Each number is 128 + 24 x the weight over its row's rms, rounded and kept within 0 to 255. Layers, rows and columns count from 0. The size above them is the row's rms in percent of the matrix's.

# layer 11 MLP up, 1024x256, rms 0.173, rows 33-57, columns 64-127
size [111  90  96  98  96  97 107 100  97  98  97 119  95  93  92 101  98 106 101  96 101  99 100  92 106]
[[ 98 120 114 170 183 142 148 106 103 109 135 105 158 169 168 129 101 127 133  61 118 133 114 110  83 157 146 135 116 143 188 131 155  97 123 104 143 156  98 176 136 143 151 129 119 130 113 140  73 129 178 113 145 117 167 116 121 142 195 143 124 149 134 156]
 [138  99 139 137 151 107 145 154 157 177  95 116 128 124 123 159 168 125 126 106 151 137 131 143 134 151 137 135 146 133  99 171 144 158 124 144  96 147 129 152 129 176  89 108 100 115 129 123 115 105  85 153 130 123 112 146 107 110 116 115 127 145 153 140]
 [147 115 108 163 110 143  96 133 135 147 121 115 105 163 125 110 122 101 110 147 121  94 151 106 101 125 125 145 157 141 121 163 121  88  71 143 127 159 145 104 130 164 116 135 120 136 169  97 144 173 132  80 134 105 150 123 134 129 123 108 159 104 152 107]
 [150 139 155 134 134 114 175 135  87 141 154 130  92 111 129  97 118 117 101 110 128  90  87 125  96  89 155 117 146 129  99 109 131 149 133 154 149 133 158 101 131 128 148 105 164 107  77 152 141 140 113 115 121 137 133 133 123 107 126 110 137 129 160 134]
 [123 163 136 170 110 155 166 131 157 122 138 151 122 105 136 127 130 161 119 125 110 117 118 164 156  87 138 152 102 109 111 138 108  84 104 174 142  93 144 127 157 136 189 145 127 132  71 137 143 122  99 139 116 150 118 138 126 197 106 111 101 102 146 146]
 [136 133  94 108  91  92 139 127 123 122 141 129 104 153  95 150 151 130 133  82 139 114 112 150 134  95 157 142 150 141 180 115 129  88  80 115 162 130 117 125 109 145 105 124 113 154 129 180 130 103 127 116 124 112 125 116  69 140 134 106  93 117  92 103]
 [158 145 126 137  83 132 126 168  60 122 139 159 143 156 111 150 136 115 170 122 122 115 123 100 148 160 130 102 133  86 139 127 108 141 111 171 145 106 122 181 112 147 136 141 128 122 153 163 146 114 158 164 160 158 100 142 130 101 101 132 166 150 140 123]
 [124 113 131 115 126 119 148 113 114 124 139 109 111 136 100 130 157  77 105  80 137 119 150 145 117 142 177 142 158 140 111 129 115 153 111 106 103 131 105 118 127 106 117 138 105 136 107 110 156 111 148 126 116  87  96 125 160 140 129 165 148 131 128 147]
 [149 133 118 154 119 138 130  94  87 110 145 165 150 150 161 133 150  96 129 106 137 117 120  74 156 142 138 153  96 140 101 125 104 142 151 153 128 103 130 117 123 141  81 126 101 111 135 118 125 146 156 155 107 134 126 133 131 124  89 131 183 106  58  91]
 [115 148 168 149 157 152 110 118 129 120 137 122 126 149 147 125  91 141 100  69 149  91 112 110 108 128 148 170 108 161 124 121 125 162 130 148 106 113 116 112 114 132 108 127 171 142  76 150 166  83 161 146 167 125 116 112 118 100 107 143 120 111 141 163]
 [ 99 152 145 124 156 154 176 146  91 134 145 135 142 158  93 139 125  83 119 125 138 107 111 118 145 122 149 159 117 135 108 138 148 184 142 117 124  95  93 149 166 150 136 114 129 124 156 117 108 118 102 135 139 154 114 124 150 113 124 163 123 132 154 137]
 [125 117 150 115 115 135 109 146 128 121  94 115 101 133 125 126 150 111 111 131 145 156 109 132 161 122 155 158 139 133 146 198 153  77 115 138 147 160 108  93 109 138 138 147  87 124 108 119 177 130 151 166 123 144 165 129 103 171 103 148 170 144 143 102]
 [134 145 138 146 106  94 126 123 122 119 133 177 137 172 134 145  83 118 121 151 137 145  95 152 117 110 143 108 102 143 153 157 180 131 110 146 139  92 129 146 129 157 103 133 113  85 173 116 152 142 135 118 120 153 100 152 105 101 123 101 146 121 174 100]
 [161  98 158 102 139  95 113 137 137 146 133  98 124 137 128 115 146 127 107  76  78 101 119 137 104 201 126 129 182 119 133 142 132 128 103  98  81 129 129 112 154 126 102  98 118 115 107 111 106 150 157 185 142 165 125 143 119  71  68 118 125 136 151 163]
 [131 145 125 160 115 112 143 116 123 147 107  99 113 147 107 181 137 130 150  74 125 117 125 121 107 151 193 105 135 109 175 130 116 159 142  97  90 104 169  85 121 120 116 164 114 134 159  86 107 136 141 103 115 127  81 110 168  99 152 148 145 174 125 106]
 [140 106 113 178 138 126 123 154 150 113 131 110 135 125 123 147 102 126 145 157  81 106  72 179 143 110 136 141 163 126 128  94 104 114 126 115  93 120 152 143 124 164 117  96 116 155 127 123 143 130 147 170  92 172 116 138  91 134 113 170 135 110 129 152]
 [129 107 123 176 101 113 144  88 130 158 151 159 131 154 191 158 122  76 124 166  98 197 115 128 109 111 104 121 131 148 124 125 121 152 146 112 116 129 118 116 118 149 168 102 132 150  99  75 104 143 130  79 133 157 110  86 109 139 121 111 132 140 126 106]
 [146 154 131 109 148  81 125  95 127 156 167 141  87 144 132 121  86  29 129 141 102 113 163 151 135 146  95 165 127 122 133 123 152 145 123 174 115 131  89 148 158 132 120 124 152  86 101 118 112 151  93 184 139 145 125 105 112  69  98 141 168 123  98 136]
 [134 110 149 155 110 147 117 106 126 130 147 139 119 118 117 125 119 129 156 115  76 134 156 135 103 132 117 168 101 124 144 136 132 156 133 169 139 151 134 104 133 108 121 119 155 118 111 112  88  72 163 173  68 145 133 128 124  98 144 104  88 177 126 135]
 [133 139 150 164 137 144 134 129 151 116 162 115 110 127  89 131 126 140 129 165 102 102 118  85 106 137 132 147 139 114 146 143 147  89 140 159 184 122 140  97 119 137 134  83 146  90 178  97 112 124 119 132 115 145 131 115 105 124 159 112 108  93  97 119]
 [157 119 112 134 135 127 168 173 199 142 127 103  78 171 121  96 139 133 126 175 116 131 149 148  94 118 141 130 153 136 127 131 117 169 131 111 110  92 119 129 110 131 165 172 137 116 142 160 114 111 160 135 134 130 119 131 130 116 120 147 160 115 126 138]
 [134 153  92 137  96 115  90 120 140  90 138 128 163 111 129 167 106 122 186 140  99 150 108 118 116 128 151 119 101 127 153 139 169 125 131 130 115 163 144 122 145 124 156 123 188 163 113 147 102 130 167 116 159 109  72 145 125 153 134 132 148 141 153 120]
 [125 134 131 142  92  78 118 109 152 104 119 124  99  95 202 129 152 149 148 151  88 120 140  95 124 176 167 118  96 129 103 144 108 122 151  97 115  94 114 120 124 106 117  87 114 125 142 144  73 131 142 122 136 104 145  64 155 112 120 166 134 112 138 125]
 [ 89 151 102 164 139 103 120 164 154 136 111 108 129 141  96 180 145  84 101  94 114 105 122 109 104 152 164 130 156 119 149 150 103 128 119 105  97 122 107 146 114 134 130 155 127 175 111 139 129  97 122 169 135 141 131 113  98 125 135  87 180 149 107 224]
 [151 137  83 135 133 112 131 132 144 139 135 101  80 187  97 113 133 156 142 169 160 115  75 134 125 124 113 123 106 137 121 154 178 147 105 127 103 115 159 148 151 106 119 128 119 136 132 156  96 110  72 143 159 123 183 128 121 141 100 106  82 124 136 109]]
# layer 11 MLP down (transposed), 1024x256, rms 0.181, rows 33-56, columns 64-127
size [108  92  97  99  99  95  95 106  91  96  94 115 101  99  95 106 100 110 101  95  98 100  99  97]
[[189 149 158 137 117  89 137  99 100 103 113 120 139 146 160 136 116 149  80 110 119 114 102 156 140 106 136 128 109 111 156 116 109 101 117 148  73 148 128 154 153 113 148 103 126 130 137 136 121 128 136 164 176 126 165 137 155 139 129 108 126 130 114  66]
 [118 123 134 114 120 133 153 148 123 119 114 117 116 138 121 188 168 147 143 107 120 130  85 175 155 195 143 120 148  95 126 119  94 116 155 136 162 116 118  98 126  99  84 138  78 144 126 167 151  79 137  85 102 127 125 141 121 102 148  77 121  95 123 115]
 [111 159 143 188  92 116 164 144 130 127  76 138 148 109 129 118 118 155 164 125 118 125 118 170 150 128  97 112 120 111 111  92 110 151 116  68 116 139 137 104 140 151 132  98 143 143  81  97 149 144 178 131 159 132 138 145 117 146 156 163  78 190 153 107]
 [116 142 106 150 117 117 121  99  96 157 140 125 120  96 103 113 104 108 124 124 138 112 127  96 144 118 118 126  78 104 132 102 103 110 150 124  95 131 125 133 108 126 126 137 153 190 135 135 152 108  97 157  77 161  98 130 158 135 106 101 159 149 134 145]
 [146 127 149 135 121 124 132 133 117  84 120 121  88 154 116 145  81 123 147 148 144 118  98 128 124 120 143 107 232 144 121 158  93 133 125 133 147 116 113 117 133 142 160  80 140 136 130 132 128 126 130 102  81 126 117 142 117 147 113 126 134 136 151 126]
 [136 115 141 147 123  92 100 134 100 113 112 162 149 159 134 141 133 130 169 129 115 152 179 122  99 119  96 102 161 175 136 113 170 127 142 110 145 154 162 131 176  85 157 145 112 131 157 123 103 103 153 132 126 116 121  87  85 134 102 137 137 150 150 147]
 [100 128 121 137 156 149 120 129 146 167 137 117 120 100 108 108  98 185 102 102 115 123 165 171 145 120 124 121 115 140 138 164 125 123 115 117 130 146 123 130 158 104 115 112 128 143 100 102  74 114 123 166 143 151  85 188 110  91 138 158 110 124 133 124]
 [146 125 181 138 106  81 131 123 162 101 135 215 123 126 104 182  88 108 115 124 135 135 114 128  95 144 124 143  96 129 110 158 155 139 166 132 106 100 167 123  77 112 132  79 141 177 140 151 101 118 112 105 113 104 102  94 131 114 144 128 112 141 141 144]
 [135 180 127 151 116 127  79 164 147 134 161 141 126 121 128 117 131 128 143 149 155 131 129 171 120 129  80  71 175 128  81 116 125 140 138 102 137 132  99 105  87 129 142 141 163 144 142 153  95 126 115 110 153 163 129 119 159 143 153 114 103 139 151 144]
 [126 133  82 127 148  95 118 170 109 118  75 120 101 177 104 102 134 112 110 149  83 164 113 168 146 116 110 104 133 165 123 133 136 155 142 160 120 143 129 121  94 152 125 102 156 120 125 128 103 108 103 165 110 141 130 153 128 102 138 151 102 152 142  80]
 [133 132 149 149 162 130 109 104 113 118 155 109 165 171 160 119 146 122 145 108 114 126 147  85 152 135 147 118 121 127 142 124  92  72 109 127 100 135 115 136 125  70 120 164 148 131 132 131 120 188 178 121 144  75 133 169 110 115 140 122 140 122 194 136]
 [120 134 112 159  97  86  89 100 118 134 124  87 149 136 122 127 117 119 102 121 177 134 111 123 168 144  99 126  90 142 121 104 117 103 144 149 113 151 195  77 130 109 159  97 105 127 113 138 122 120 143 116  93  98 126 125 135 107 132 148 135 113 112 108]
 [100 147 107 155 114 161 107 155 134 123 146 158 153 144 122 161  94 106  90 115 109 134 124 113 108 120 112 136  91 100 141 171 130 143 155 151 174 125 144 117 168 130 126 132 128 118 140 147 150 133 124  92 143 108 133 122 172 157  70 142 154 114 122 122]
 [ 88 129 196 106 111 114  98 109 165 151 142 160 161  89 122  97  80 107 136 153 171 121 164 158 119  95 142 153 105 133 142 131 114 125 119 179 141 142 120 141 153 134 134  94 129 134  95 125 153 127 103 109 111 101 104 130 100 144 134 147 150 126 125  91]
 [133  85 151 128 114 156 108 147 135  93 119 175 141 151 115 108 124 148 131 135 109 133 134 133  66 183 131 145 110 110 145 137 138  98 127 135 124 133 115 119 132 152 107  99 117 129 163 113 157 167 171 153 114 100 104 150  99  98 163 121 128 111  98 152]
 [121  98  99 167 119 140 102 151 126  95 184 100 113  93 159 121 151 136 150 122 174 159 125 115 106 117 174 123 143 143 152 108 111 117 124  92 142 118 115 132 134 138  96 108 128 118 153 146 120 132 163 117 159 109 126 166 141  72 109 132 163  92 102 118]
 [110  99 151 120 143 164 165 120 114 148 119 150 134 132 123  96 106 172 141 144 140  91  65 144 132 156 113 129  89 114 139  89 119 144 159 142 114 115 152  95  93  92 162 118 149 115 107 120 133 162  93 140 121 106 151  98 135  87 141 147 119 127 123  98]
 [124  97 147 146 111 155 165  91 122 122 158 154 152 120 100 145  95 112 126 131 109 126 122 136 115 129 110 106 159 111 138 168 103 159 112 145 131 154 103 128 123 136 141 131 142 122 140 121 185 120 154 127 174 182 122 122 105 118 143  85 112 119 129 128]
 [118 139 118 110  90 143 123 145 107 145 135 128 102 129 175  88 110 141 180  84 175  98 121 168 108 142 155 139 140 148 164 162 132 109 141 131 125 181  81  76 123 175 116 133 153 134 138  89 160 121 160 148 136 115 164 141 117 142 107  92 128 183 106 150]
 [146 129 148  89 126 156 138 150 113 123 107 142  96 149  73 118 132 146 125 121 117 103 129 120 129 127 122 158  92 147  96 107 112 147 119 113  99 157 111 121 135 124 121 147 113 149 173 124 162 123 146 124 131 108 182 112 154 105 179 127 159 127 125 131]
 [120 118 116 143 130 106  88 129 156  99 150 114  64 144 122 159 164 104 138 150 136  99 160 122 125 115 118 108 165 155 120 121 105 124 104 128 122 149 118 135 140 106 136  96 147 112 141 120 116 103 105  72  78 156 156 159 130 104 108 122 103 101 105 168]
 [128 101 140 118  92 116 111 164 147 139 114 172 123 112 160 102 135 133  71  99 146 129 108 121 142 145  75 102  93 145 111 157 134 145 104 105 115 166 145 144 109  98  89 124 150  97 119 140 160 157 102 113  84 133 163 111 121 132 145 118 109  85 142 103]
 [106 103 137 152  93 123 157 144 144 146  92 172 132  91 144 145  98 140 120 122 120 100 134 143 134 130 147 155  78 136 119  81  80 160 129 133 141 159 101 115  97  98 137 160 103 114 142 120 152  93 142 149  99 138 131 134 132 143 147 101 162 104 151 102]
 [141 128 127 114 172 109  91 153  99 116 127 163 156 144 113 122 106 133 150 126 143 113 141 129  98 174  94 106 103 130 134 100 125  89 107 150 131 104 151 128  79 110 118 138 128 159 154 109 141  83 114 168 116  64 175 106 110 149 113 136 116 109 125 115]]